Weights of a small GPT-style language model, trained from scratch on English Wikipedia: MLP 640 SiLU, no biases in attention or MLP.
Each number is 128 + 24 x the weight over the matrix's rms, rounded and kept within 0 to 255. Layers, rows and columns count from 0. Numbers have three digits each.

# down: layer 3 MLP down (transposed), 640x160, rms 0.0811, rows 445-487, columns 0-159
# up: layer 3 MLP up, 640x160, rms 0.098, rows 446-487, columns 0-159
down445:172174132151127120222084161174165119142117087134195144051160077124130090116105161140119126130116111062155123137081121150117128128125128201092231121134172107101023132098115197130079104135142143244177085092106178129085141107114123191096121081165137180102101155180172039123153079126164205046139082187070183162134149169118146116114125189072071127145219161107170141171059184202133219189238180090146139120135124174205119095165114104060081147127067180051076111040132109023177117113074099
up446:116128170112144131143092140138112127131135119139150116138140132153150134133123110149130117134123116143141114132130136091109143136115130131142144143143122103129138125148129120150118141117160139160137111130147122130136145153135137123141133109113151125126126113137115131125137138128133129121127115125108122106157104117131133130126103137114106128122131117124119153113127131114117151123116149127114120136141125123120150138138133115121131110142128121108129125107118128101122090102117120
down446:126131099152118131112143140126147128124120127119112130127117119101111127127126137105125129119114114106121122122126123154132135125139128127139104127114129158132097114107133138108130119118109115112120127142136133124137121113128139128120125149133111117134120138128134127141119104124124128133126127143155135133103153118132125136115137131137146130131126130135133124137126133152144099146117117128125127120121139124126129116126125126128109139108126127143143137138123124147130152152137146
up447:142128116133136131159091141120144145138097126108128135119146150137149150138124131131160126136118126112105118126119134109123140128121136145126117120114114121123143117135104132133130142135140136118132083130170125161101170122126120138117127121129132134129108140125143126147140134122130131111118148129094139139141140128130154145133126121144125116129134126131102135130135143117139163138126142132121117142140133130118147109135119121131140126140117149123128120115145112124135128135100131
down447:102113136122135129108150112127110115121161141148131121133111111119100104130134122119107137109122125133145122125124113134128125134129119120136135133133127149148105131115132124121138134124126121124125150130100131099121102139132129103152136137117128123131133124132125116120112121140129127139149111140158122123129120129119110120120131140116139144115118129128136120127130121140111095125127124127127137116117113135143131139125131121135107131118133117120123129139099146135121136118152133
up448:105189153143164116179106099165163172121089115119157126151142122128183113136118151161122126140108134100089138118125119105122172117117105152119153126146111160119149130189133131175126152148089159111115102118155185152124194151096090146118160134107166095108129117160138090094127129161123135108157104107101169158142106119153136101117130122113091117099146087150116104081172104097206176173140112141101092123164114089166116134145110121107098133129149138104080110094177133103124115087095124
down448:131116097103083111089145177082105105115137111141137130108124146101066111126143113103159099139117097138152107123111125147114107130148144100169115123124173103147095110087120131086166128083145114173120140165110101088156103135159170103092117138143087139152115126102130137172128127106126152141099168147144091108118149144091078173122126122143147167141146161123131151138104146160103115081129154141125129099105136142091144127112126151124129121086142113143205146145066120145149146183160121
up449:098139128119146124133139120147136126125124125162133131150120122133129127137123125152139121131129116152145148084128116132127152133118137102132134119132136133136134147126130118147114128127120135113134118113109134129132129115119109142139135120115138137143143123118135115100158131139134135134136134149134130120143141141126115132137111120115110132143141123125117125136139127130156137144162142113125115142151140140133134129142151131146107114135124116129120128140141134141160142116111128
down449:153121119137108127129113128119119120129132130087124119116134130124126136136135141110137128115122127098108117156119132127115123131124114153127126138124123124116134105129130144121131127126141133141135128134145130146134132141125130103125123135142119114152112141142131134164136132124122119146119142107121133132129118107132147132125132126145135111121129129129135126101130137134100126121105118129124131119135136128119109119119107129114147138130118137119127131129109118107122129130134132
up450:198168059109102177099185101116080121123003128144089115089161095122183071181165119173157155090150159000116099121108200115083127115136074166097147118117183120142150095095144128132166139098142132118127219096164134187139113170105076103103199237097065130149110113181070115166108165080190100129111047125130131181089123156116008125076092150105207177101130173141145151092197146216098110156046237189118130059125136168060130112072131087116144087158101104133147083107081095168191158140173157
down450:085088151188129115225062132134168159150225136122156126121146159121085146122158112123176124170109083255147152151121083127139131132098199146154097133139114128118084135188105110112065108165081114113124073128139115048109150111089215137144068086132140150121142132073156078104106104157121149118124178131155142118150090171120239149197161107135089083170115058135149137157071119095155096125173046163125135157131114120167112127167121170158131169119150171120125155110173134055089092108081109
up451:121131124132122131117146126122117127125128129127128115122119115136104118126145127104122123128124128142135144131118123153117122117124113123125121137130115145134125139141131148149138138113130137130131145134135143135126105131119129105120112128136125119123135132135150130104124141125117137119122140116135129133124141130116116111138127126141129132157126124140145125145123109136141129135128121098129142122122118106137119148127114125123135133129120131132105135120121139134137129133122131
down451:133122128116129128145113131132141135127119133122129140148117150126137130125117115150133121127128136108119113135133133119132122138129145127139144124129138101126141122117119115110119123139115143126133118134130117141120146123136122136134151135127141139127118118123123113137132117144140129133122122123116126120128107133131153149118131129115138114110136123119118138124143133122123132111127135132134114141131137149111143123131137139126125134137133127129150126142118127109117140130131131
up452:000136064156126085233190129077092108072141140170156062036000117125176095144038232080243175132129084180123255114163204082098169223089178146153082148043087055148119134054128039151058103049224000164076255123129066060145107217154141074088062255146051076124141079071206048017091255062130046087120176193161180162194101100099116255032244000051117048187119121115152130074189197108046163094080169123110155159179176255141142146122216090224124186143099153067110145168255059018225133117038099
down452:199186128047116173087000117132129102142097126090133134215245147150116201076150081165033131145187098079154065070134108131124093024100073130121120094197188217122026094216117221130174161208008227091190000127109110120099175025101187192173164000111221218113140129181050193250114000175132220155122064135101017135095150146111134000219000255164145255110117121155125154160046139201221062193205060087117171077105011046171205103097054082030173032112181085082148098144000185255059165138153145
up453:138100131054097080048118141210201125102202115147137165203125135184083175097159187161097208152139077255239102085137170161140163144143153172120204145039127089120081130204104216136127112157151161237115129072085112047118067107164168157059044099163120014143107126160110176184136172144154149122172107107179156159121160134120072164073205199052056175095092111164151129126105171152056088175250129168176134152061150139111141136111076141162094194061149114112126184155059140150166113082250084
down453:125149134167169162224183103091077160125060106071136057125125076091137105122131096090157041115142135001068167160141110120165072128094127118140063145195131188162156139017082084121129135090163136056126108188237138201119142129100139090150253142114109220161168105114138058073089091090110101095077149109087116097128075131135196129145085101132178100140106148124103105122185103082214121088032197114079094112153085100122126143123132109101123100174116114092118107143136135108128153167019154
up454:115135122108135121116153133117157131117103139143113119127142143149120129120117135134125119128121130142126121140117129127146137117103120142139152131141135126131120149128124146162130151136132155150117124131136149134159107141109157121115136111106155134128116131113127158120149138121129139131126109126150158146152117108127113123115125137140124133130106126133111124112138135104129155141114150136117134126139135114137118149134120129149104137122133147127089149112132124138128099120119129
down454:138134139152135127134118125143121123148142128111141148126119138099133121131124113129122116110116125120125127129126124127133118133147117109121116124108134136126151118141111118108134107124125120110129131137116117126126135119156094137134134147137125125113140122145123084109124127144135118136132138118111113113105157163120128129135139118114127112135145129128140131143125127138133107103135112131124123133119111126121146122122126133117127139137142118143166119136141120140117147136134123
up455:100136139127133086154112128152126139137140132119128148143097110114121143119151138100123133124132108133129162099125123133124140128123152101107122130125136132124135122143119132130103130134126129110137137114109126107141156114113107141123150143151122122129137138142143107108137146135135138115110112111119130144128142161134138121121130111132133126153138121133142147144136122167159120136161123119128108150132133140125126135133136109123122127129122099134133131127126126106119153132144125
down455:148103130126124133108130145118125136123134115127137108138151136132142120135115155143136141141133129106124099139125118112116126132124103153141120132129108124149136129132132125125136132123138127144127120142144131143138107142137161104134112111118153131135115111137113135144131113128120134139124149151141126126152112100133121142136134129118120124098134121126110129101121124117099135107101120120123133111140122129131127121123127125126135140132118146104125136132128129121133109120103135
up456:124116125138128112133145127135115134120145118126129118113123125118122119124130124096126143118122118114150121123116132147115121135144130139125124134135137134123129111164116126125116131120136140130119137137127122110108130137127139111139162125126134113134120130144129112103123129115130138124132127119122130122115137140120121115129137139118129113120146135128151128124123145143128111107122137133129134128123135138144118129132121141117134144132130117133135125142111136129134145121147129
down456:128130132126129136126126131122133125129111129131122127134140126129125138133128135142128128135126120133116133128133129120131134125131119130137138122129122119128110140099134127132129126127129128128129126124125132132130132133127122146119088131132132140130134125118123142145128127125126121128122123139131138133148129120138131138134122111131129142124125115127117122141132117112128129143125129129126125126136131122119127133124131119136133119133133132121137132115140121116123123137119128
up457:122123107128158130116120109150132118109128166131139129129137141140124159142108119140125131134162119088140143140097130120111104116142117156132106112109115112127143156101133119113128111129135119135138146118146126154124107132143109116126151126125113108135117116111122119110127121113149104134124096123122118122139144126129120137148109113093139117133096155152114140154147113126143088143087144142126128132153127135102146098144099112119153125136126109129132102150112119122134116130110120
down457:130136141106099125139130163103118138143145120129120131138118118104122118136137114138141135117131135175112127122129136136130139143127150104124165143137133141113110101145120126139139127130113124125120104128111142106139150123117139144146102120122128151126132129166142135146122125144119137122129145138133152135119110149137138123116141151168129146108157106133137132088112141138130158122151113127136142137113134108167133148113156136139109130111136146124134119108141145119123134146150105
up458:125127160088097125136109143101120124136116130154113136146155176121177118126136125136135140142125125114152112117135103091101101117112122139129120129102110124149134116120117104111100133109177151129116099135157118145142159108161127136147120114134128140146111145115088123142138161141115111103122160123071110151147097136108142176142119118110122111118148121155077161149104137080092118121115112153132092130095121122118157126116134153115166130148121129117118103137138112119124105141092117
down458:114112118172141125144140133139113145107161118129126139136109077156069155136126132109112129129125135108119135130140148128144142150129150114119135146123131132117122123130139138144135128154124104116126121124083122119102110142081142117126141142097125129125125130135188122131124089114123132120137111141160129122122157124140138116117140132138137146130114116136139109116150112147141144138113137128123156118134135141147134123132105099118104117119131137144144138128130154132129158113139129
up459:107144121113131136102147126136135117128089125133122138135128119140115133124126128130132113130127107118140148137113117137131138125103108135132128133119136130118131171118126125137131135120118134141123128125118128123136120128144137146131120122139141131126126122118133135113098121127109137112127123131131146135126130108108119123126123142158120134130121154114126130109117135142125124129110130104119127115141113132125126132144126119134138114157130127120132118102134112122110124128119144
down459:141128130129126117156128139124124142130162117123131127121123132117137134124127130118132133121129143149119107115131142133133124141131144134117122129134138110124116101141118131111135129141132115133136122126137129131114138117111105114126132132126112129129129133131127110140121128135134116134135141137129121114134126153141149149131150118111140111117135110138128132144138116112128143134147134134129127138130146126138131119121126127116122140121129130134120123150132152129137125120128123
up460:117104132169146153154140109154114124127138132125148125096116134137170108130104125122104143127105142113143119118103142140134112140150104130128143129134130106127114123137125106130130107112127141137122142129153150140125119130091128129163121125086120098113142113165136143127117127115123130133143146137133139129106125153126128140147138122151105119138139128132134127147126117139141092131105134152088149094130112122163135124130143126115137122141130116117093120111104123131093134117135136
down460:144142124095118116106106142117123121126112111130122123139156128113093145130130130141156137133129113145118120142152123128127134121123153128129111132125127145154121138112131134127119138149119122125143123139129118106125138126158132113107136131137124151126102138100121120112120130134119135123127120118140124122145147111128125129120117159097140125108114131130126137092145133124128165132143132125134131154131136120101127112113103128137115129128122142144171118141151139125147129143112130
up461:147142161096199129083145118123180128129122118058127126150119108185158177128076166147075152101137192150160121187112118156087136088138102061136136120120102114141131116126137133068064110184147098152120174147146159186137169145134150138098151131140095074081083111150144122072146093096109124096178053173128091137091141142120113092158102212039136164127144097126128140125203155117052110146095098133149120151093115152120110073164090125062135169150144091104120146168131111144158144093149146
down461:088116105156065128165118153139074115136114128185138129112155166075099109125163102136162104121137080095109138087127139112161110161103163196148112123131150139130103167116138144167178133042110137129103105113101107088124096122115091106135138098123124155182182157114100121182121168167128161113092167094112161132178094153126122157124157081199131089116111148117123147089044122139184155108135154112110151101152143120125127156083170133163150112106132146145162135084153159082126128152102124
up462:094129138118134119121138144127155131123128145134113126124131129128114110119117135107119120114131111158145140125122129157128131120121122133129163135146126130118126117123131143116126133136120135121127126139101129108137129141130119125133135102137119135126119139121119109126127122142126139128114135112121124137140128125123121122110141135141121118124121121116143123116126134140118119110154130113129126137122127119130123133124125134127134149130133127122129135130138128117120123129109124
down462:149131120151125133140113119126115133127127130127141122127122125125147132133135136136126127134121134097122121128129121111138114126125129118129085116120131122134147141137131123134134124137139136151128137123141132133134133107126128126123112148127137120130143113152128160130135140114132127128130112137136133128125123123130143134134122112103117138133132139127122124145121124117138141135114133122130127115131129135122124120135129127121127118119129129139123120130118119143118130126134134
up463:120144119131130124134144134133142129131121111124126123115131123114121140128136120138140137128142112112107134129131113107143134122128144108123117117128130141122129128121125144135142124145122131131128135123128151131123145130132129138126143146131130134116122120137132119128133127118137123124131114123126137118127117129143128110120115115133122126125143143122128136133145130124142127129119150136135118125128125141131114141135131123122126126117140122145125123112134117131116119138118137
down463:130116128131122131119118116124126129129139126130131139129124132135126123126133128128123128126126131151135133120129140138124126125137125145123141132136135116132126132128123123114126132108126128124129119129133124126130119122115111123123115114128135129132128131118133133126121128137127125130124144130125125142118133136112126149128125145132132136133127116132119136129112135130121125128147118128130135135127134132130135124124122128126127122127128129112133131129124140130133117128139119
up464:132122114133132116141116117138139115136124140117123145137132132136149144134118131137143118130158114128131116127120144133122126129129130142123140131121122107119138120128132138121118121134118136118128121121120122131146138129109108142115132129129123127139135129122119135147145130140122137113129128137105126134130143133107144142134135142129111122145131109129117130129122128124125146130133125122141125130129139128126143125117120128136145134138110144128141118116144123116139121119115127
down464:129128134117128138118124130116119133121136129132138120120133121115115118136133125124116131127131131120122130129131111124139126125126132111132119135136121160132134123129126127132133139132144127129133137128136131128122114128144152114141139132126122122140133127135141124118133134122128132135135124125138130131123111125132121124127124121125134136123126144130128119132139132140127116124127131130128137118119123128133120124121139118123116123119128118123113123134111138142129137123135130
up465:110089109153104108164114158126174110132130135088126126123158138218151152172131129167131097129120100131096088153127134117129167144111142058136123144175108157126145052125138176131112162161140131113143071098149114160146183153077149128137140149106153117117114108116148207174079102096113146109156107144133145128134057153159100182146107100099138124145165061112096126095187139109114166156105137111086133109128110133100132109114128112151111144149107189117135100136144154165135153107132089
down465:107137125098146145067132103132093130132132141175146125125108128075075108113117098116103134120116133137152136073106109131113097126113125174146112129091142101157090162140139127111113137085087125151081184131112126102157073122185077127147121091126087146171155125159107050125159171134123134133112126134105143117140179110104156095101127137144116136112100196159146123158088149158152064099132110120140154125118095130185123142128123102132138120099151100113120143134088117114135108124124149
up466:129091124137135124140127139105150171109138137143117139131135157143143096128116135137091140135120145141138123148140166137114138138136107177134135123161106117122128139184121119130148153122139166143143109109137124133139138124130135093123109084120142109119123151107148128162144151137143117157152128110093140153178122116109154140133161112144130129093132116135137134110152112105123146125136114156120154100123129115130155146122103111133140153129122141129125117154123139101123134118121081
down466:121131128140133121123109129153133093136130122113130111126119090115109147129129139116133135126135121112128120109147101126142127124130145096129111104095148159149091110061136145121131133145111103110129152147117139123136125139111117157130159158131129148123137113156116115103129118128122147124128094151146122111079149125143109126120115140095125123178112129125125124154109132150131120147116118127118114131131119143116129127131131132128125128112126122117135125114149134162129117143139146
up467:117126138130131129126127138131123131138131122145130122132135134132124126128130127128126135135129125118120129109136108125123143120130120111137132132130133121136135128137121127131132127122128122119121124127122122128132131142133127154144131119120135133120135120140123113123130127126133135121136137131126125134134133142132125130138119112124127130138138119117118128140137126133137105113129124131125124131133129129134121126119133131123126117123126110124126133128121126133133130128112137
down467:129129123126125130133124115133127137129126119117130127128125113130130129124128130117131125119127128135128130140125142129124124135122132142129131132131127146130109125115132129120130128136127128137131121123134130123124129126125137110120134138128126125143119134120136137138127128130122119125123125135138123125134118119130137121122132140130134123123121137133136130116115133128117139137133129130131130127135129130128130122129126124120124129134127133130138128128127127114130126127142133
up468:129131125134128145128117127140132124121133139126138155124123137128146133133118136143123114124135123117115122105116150128129132127102127116134130121137110137124132131126115131134115111126135129137126105116154139128131143133126122127125106132147138118124130124141139144139126131128121126124139126117124149130121117137124122134143117126138115123129126120132130118140122125126149126145122119132111116121125128117129125133126139107140138110132125131121108123116121120114100121125137145
down468:138128137109123108104125124113124127126125124132123113131135126128108126117130118130127132138129122139137132136133117126122134131124130139132144135125136124147129128135127128127128136125130128123130142144119124127125118122121140133135156118108126133126125130118122117119134130129129139133129132144138112124130137122125124134110134142103135144127119140132121128108147137128120121111127147130126135132134118135130131128117117137125119133134125125130143124130127142155148137136123135
up469:127127105110128113122122119121133137121129138124133141137134134143120121112134133125136125118127119123140125102116130117106125127139135126100123124134131113114135122142123121131112129139134157129124134133125125133125134133120120127126135137147136131146130136129122139139133140117135131118126126134125127122126140139110104137143139145119127106133140106131118133134127151139128148118128150128121111129129133113113133107123135134136133125137131126138132108118122121111130141107128140
down469:137122137132122139123135129131133119125127127136138129135127137114138132136125117136113133129126141132121135131143134139140119137121124139127146129129127151134133131117127123125138129123126114123125137123131131125135119117115126129132131118120125124120121126136125125131124125133128121132133116120120118131125122133136151117120119117133129137122122147128129119134140116116132092134136123124124139138126131129141120146117125127132129140133125130115115125130140132151126127143121123
up470:138127131140123132138101140123113137120130141100133112130112122110127120120147121101130124139140126120126103133133114102149119137142132144126114112115129149136111121134105131119120127115143131146127131129168135129142127119143133113122154128116110112143106138133129127120134131109124125131130126109133124108121121126133129130123127133133151114123106160147115134125130137103156130125109139132140142140131119122134114114163126150139129142111134130120127143130118145133127135150135117
down470:125122126117134123115152118125141135126130122154107145138133129142120138123125134144130143117130117156133136104128144148118153136122119117132151134128122094120104128113142120137145128122128118113125133134096123120132142133114116139133100128134147142139132125112130135131118123132135137118129131144121148155140132136125129116132124134112115141122136104124139119127128126145103118140150112125132120129124134131133126142106124108134133121133121133125133127126129128119128111126135130
up471:061198120255075106185016085080115064028033149128117102103246048122255066153122207203041122116098184155114083118117063111060099184192185099172134113102179069141070005161114182072086107194106183000133160058205130216105190168000100139195201187143082148120168233144000113156156255133202115155215086042135154242103118255114000040058008093200000179127112164181108104047255173102160119237141066107115113173159087122134081050119187148079129191107121179140175109087108046132100032020098142
down471:118080106008134148092158131190144196153143103163190035110189095109040177103127129146154141160151032034137075202107119080108177153107180224240185210165079128199000171101150157158114113000074061177103193132152121045107058150137249156114091097105139108153065106214222174123117077144130190075092015226143025153040088073154184104150149061005113078034179054032160102188013096232127099193127160096077181177108027159138140079035061107084096104195067125114070063058131120040163176193070102
up472:125138126128141106138122132143149128137134126129132132118139117127139132134143144144139130126134109129112131122117138117128130119107149116135143132117130136123128097144133153134130110139099131121134092129118137109133134144130131138140142132135145129120126116146117113110134131142128124116119116113131157134133129129129124114120126110128112116120146141142129133109139120147162133115144123131119106134151135124139112137137123127133113123125121142132143121115138133114132130126120125
down472:133115126127126135125133119117116125125124122113139121125121129129122123126129128114119126143132123125131122136133121135137134121149110133120115128130141129128117143120134116126124136110150129145137149137143121136130133108122120121108118126118118132152134139119134135151123134114118123130129131141125105135125124140117117153125122135117131142124128118137134139147117136117105123141122133136134125123117140130122136124109138129115141132134134124120122127145127136136130126129133127
up473:133155118134120131155123152124129138137113145129124120124142135116148116125127130122147129128140117116131119112127130109133125132126132140122117121130122135131129123115127128134121139131153134123130101130156136141121136106122134130133141117119127128151133142117129129125130129116128128120135142125123152125133113137137129140127131124139119111136130140128127130123127139117139137137137150133132107137150119123122126126155135131127114139122131148127109120136141111146145135137108121
down473:120115137121132123112133106130138113128158125135115130127111131133102138132132123134116135122123129138127132135135125144122123130130122121124146133121133112132122131150126130122136126117109124135130160129108125116121120146122119130137116143129139124122128128149119122130118129130130131144131123126130114133124141109126127121126130120128136137114129118128128120140133119134125117130123112129125143128119123136136130135101102115139127125125131117122151130128112144122113125120140129
up474:127112116135124127131090121155130103138102132107127134145136114156151155128141132111145120152140102112104126150130123119101133129133096147126149117113121118115146144131124157126136149122075121101144126134102137149150143154103113138134123139166143140132117121118124149126139134143115135114122137138086142127141151115100153131114137138170125124132133119125118124121116122160120150135112121129144140131139111155118144142110109110127152138147118140120170123114159119091146113117099145
down474:137131129103127128139159134108122147114141131130139136122117123100107096130108122120103135119123148126147130109136129136153116125138142127134103132132123131131121100149137114144138133121147123146119126118154140143145123099145130118121125129121104117125142135128123111124120121120135122124136118120160124135118119144130105130131129114089134124124121145130147139145129126129151115128152122115123131120116137112140127108147149141114112120105135124125058124137113145170128131112150120
up475:115125120169141137105116149096073137160102139150125121146076129137025179161122134090082108111141157159159069134099111144145160091131107144107142161119194163129149101097121121140116097135179123092124145086172134156136072118136225101111125014168203173177081138057171251084134139041103164114130201150220135089107193130143123165129100176139172153137117140186113130143166164167066144122050128107125089136135085102136107138180140120125118172133148058095106073065063126211128131092121064
down475:139163148082116173113144148147167116131128119112097154101196092126177127098122118163181149117135125101086155093124133143103135182092137123177089128170106050064067127116125141102134140124074139146116135127105117143129190095128032147171109192101085067115162133219053022230134070191144113120124038135055136145166056079101152126143169084136098115064121114109150120098081137078124066146175121153118134104124160154135155109108124137106107113115143175173136156140174156058152172146141149
up476:114165116107103111248109255211090133136176125176107136099165103068169127144105175104106117104131086086108119161070167142084102138105077163167155184192091029159136151108137223121092148112119126159129079048163215154162169196180168133205199144129186094116178093255108068039165051141158141069147136150161125218076146248177094075206103089025134187134186137141096123162173109231184068132085196105105176180130101146070151138082156149095121076115123005111100100131063061183110117073083096
down476:100113201163146105011130049057103150098124109100109064121135093154056162116198123177146123100143110130181114051146062096113185177093207129111057125099103211163007137116155101155149096079140087155153150158114066123069112115029160146057122180158078141169109170026121161224099170094111123140149139117081158058180112106110108170113173120208115036109110091156154142026065147097084168174175095113119051108116080090209111065177109043151117148126118218122178091140169189050150098176150176
up477:117133123129131135144135129140111135121142125125099120107139099105116103126127137089126130106118127119160146120108141129131139126136116157132130129123140110131116138155134146135139127110126143120130119129116136107122117151122126129162146116138129100139127149151107093105130119136143124136131146119142133152122171148124098111134158120149116114126139141153145106124128136164146097113134133157132124156126123115153129120121147142116118136117113109121140127118100128129158133138132123
down477:121112144117131130131127139111143126131124125120149111135118144146150139134138148152135128134132139127109095130143119123133106144108141122139119124138125132135137123095120107121119123149140118149131146126146124128114132126123137125113126134137125148132119113114135165148127129126134124132120122139120124115127086124141149141127111124107128122115126123123115127122115126114113144151121118135128122115140117132105133120125109128144136132142122141123122125137139120125097121125119134
up478:119141127129131130119139109132119092113141132110119136135123116102140152113140132145120120123128124109137128141115126146126112115131121134121117129110109127124109129111123131097114113111135107142131163125153154137127138122117129127117110175129092115120143138135137156125126117126147131142115106121129129140111135139151134120114130116126136151150090142127140130125119127132150109154097108125135131135120134117125123134128116140128132127110139139118136141130108137135097131156144123
down478:138117129119127119139120140114121167117126122137135115128138138141123118134124133112147124142143131143123117133119137118127148140119141136140127133148131142135127118135125129148133115136124135108127092128126120119114113144139138124139148107124143135139111120121134088119132126128106129106135144132124121133148121141114125121141133129133127116105150107128130140109133134130120159110135134131129120139135111131123126113122146127129125123147115121130129120133146134108144136103120132
up479:115124127150116144123148123111117108122121115128122140124139101126117116138138146139127109120130151131136131129133121128139146125133115127123102134131125134130121137123145143115139135123121108125144122127113130140118123123123131135135096130129120130135145126150141122142146110131139113146130155140155114130114146134126106114129139099143139137126128130138128135108132119134128117151129103136117149107122123127131116124143143121120125112118133139129132136142129137156129153139127136
down479:138133124091133131141119125143140137119136119121137114121117142143148137124130118113142126123144119123126122129132140134134118130107138141132145129140138126126122126136127123131121124125126142142119131132152127117127135128131127120135150123122130121144121136111112134133127143120125136115133101112110130126135097133131150130127121140103118107119129125131142135131112130127135136123132140137130119144135129122123135131117131128135134130146123127120121125123113127100127114117114133
up480:143088119177107129125131130135125123122111138136119126126113128149116097153132128084116140140105130128127093155099149165119103147152093178145155135138140130121134116160128125137150122125088141115111126127093114124119113123102139107151124126124147120126121161144122119165111108119124128113116162128132143141113135144092130138120178129173125102094161121120130123120122142146119098095142098144145144082135123127152137134118123134129142158124161144129136105136100154143138160118136148
down480:121162136082128132139113129127144151130137120139136133142132136096152131127116129156133131129150126124137139123154120113146135109116176096137110116113130124154119138090129139137118135161145135128124134130169135116147138119150107158102132134144133148134136095105126147089129140143142108114122089115114104117143110119125110110144104131081130136151100150120141126122128113105144146139115160119133107163135138105114134123135143130121128119122121123139106125132162122130125100133117105
up481:127136134114136129130123122122120124127121121117117126140126098129126129124133130129114130132123133147127142129128110132134132116128126110116130127123131158136137135121131127114127117138118105124138145135111128119132116125124129127133128139141118139125147128137140106122126114128132137138113133131139121132117132125148129121122135135128141137136124136133126121113142125141122123134142112113135125123130133146130125129123138120128120133121124124123136130138137148142126129133133120
down481:127129116143120133126139128135125144131130123139134125120130141144137121128134132120143122122130128115135113129123138124119137134124122133130131132132130101129122123136140135130132129114135142132120114126144125129133136135130116127119136124123129122140121126131120152137136144132124130121142121129115139134145119136131130135136124125121120120118134124120141136129115129125131134128118141132132121132134129119124127125137121126123142120138116128135119131132124113112136118112115124
up482:123143155120126134125118123152118131131126127136136137132113128128127140134133133138136117125133131143143130144127123133135134135125132134134124124125124114133124150134130137126122126106136136154130133116130129117137125128138131125122118127124110118119112128135127118119139125138131118131126121127134115120134131120122129125129126121136131152119110140127140133128121127121130127145131125136137134138127122125120117126142131126122130112136146119107131139125116126125126125127130135
down482:126118114135132122129140146120138135126131123124126122133151125138133116131124133119132132124130120125127125109126135134120132124116127119129133138133128139130126102135125134119128122139125123121124117140121128125132128143115131116146146124132127128132131127120125140143130124127125132123133140137115139134121126132132136123127134134124123118126130115132126125106136132138119122115127120131131119129127133123132127125131127127135126142122121135129132126136137124129127125122120135
up483:138126119123119136149132133148102120132146124121127143116140136104168121121121139122141127117126121098139102107116167110122113136148116166127121122149141105132127102127121124124112120107145138132112102133156124116125119151141125128154144122125131085136112147134098138129137123114133117104135136131135119131126118141114107147136128126113110119125122119125135121124123144128146100109094140133108121153121125106122142123140126144109144120133133130113143128128102123104115128128138133
down483:120125138141146124117119117111137142122123124125129113133118115148106141135138132129119134130131129151126150131140106144132134140110138100136135135122127176136108127122132125128129124144129114137138144127120131130120144119101148126115115133130129162136131115113152126128126133115125131128129120153125140136125132127141154112121115122140130142123129132140129122118127118141116145145145123134130125116134119132146119128117125116136119122125132116117145123121151130133131131137123144
up484:127129130119130137131126121132121118119126133113126137121125136119141135130131136133120125135137125113127122128124128147118124115130127141124114117127105137127137135135132115109122125116142115134126127128156130131140130123139129118123124143132124120129127129126137142134127133119128118136133118117103140127120118125137148129128130147124130136108124149126142131128119133130137132141115115121112127123130135126124125129135124128135133137127127137118139117128124127119103137132140121
down484:123122124134126112131131141121125140125138122141118122124124121126104127129137126118129128136132129145139122124119129121126141135131134124139137130138136125131113119118133121140136128128119126111132119133112122119128123135118143138138134125128132130123127135129123110115121109131128137116133136146146125126141139130120113136135133113132123131141120105129125123125146124129124125126131133129120127132130116130131128136118120125128121118130122125134124122122129140145147128123122131
up485:139122117131124119143116141129140140134118136120119129126140132121141142128131132123132143131127119132122128124126148132128142139127137134120125133144124130125139117139136131144122131133132127108132102125135117136119144112115125125118134124132133128128127137122140126134137132134143136121135132122115129143137120136140137132122136119134132135124131114134123136118140124130140151138148112136115117135134137126119125135124121114123128135124137145127136119130140122127140136118132121
down485:113129134125124136116132128129120130119136124127133121130117124127113117129131126120126130126128119121129129122124114129125119120130117128138124127124125127140102136116132130116134136114126135141122147130137133119131113141139133127130130133123122129136133113143127122133120127136121126132126116136130121122125136116119118121126126124122133144123123148126128128145117131131124109124118143130126131118131107131126135129122132119131128116122133123110120138126117129125122120122121127
up486:133146142120130142129134124118107129127105130120136108110133133132164090109135129109109111131127141097138125124129111113123116103117095129150125119125129129125128138119131093138121114117159140135111151123157159155113112115108144129153117132098103137116138120124123164142139149106118113138128128122094151137136115129146143142112134148168126116116126165129118132118126114120118114133108127147122138108141130128159116140134155118137112139130122144123112120115122120133106133144144118
down486:131131122139121107139138122131141129119152112144101155136125129107085147127130133134140132129123133152127122133127131142129139151140154131124128138121144120126099112136127127113141138132113115113142111137095119100117149135140132130112139139137137131122115143124125086103112093146130141130132136136147114125132148139113117117144138121099138118121135098114142135117131123135137146130142126137126125149131132145119143117112094121122124115135126121141152126145149147126144144114115137
up487:106081159048060100095108244172091110090120162160094107087039014217112166075190102160062128093130105032183094099149126119126097000149163212127174109189071112141143077030116107128181117207035022044134043119136043255138091094186149196150134208209140255148135101245133059234141181152221091079140141000085131142197225123089132077176128110080230197121201037113054088199140192166119127178149059114111082062127115096076123115138186166071126091068128073128064101066098133213161144035084138
down487:156215098255144154190122000048152159199193108041179099163255255028135094120066140146138169118143084255170170140160111142083159255127056082130062116102127177128126144171156093100123120065207146218131167158075172043203162217001059066087067083059094024156081188001058217103153023107016182177173146255178218144057000093147160147044116183128132079137075195113211172000153078115128101092174207077202187130119186123225098135104064091184149213197100051064224145222091097113147071204225187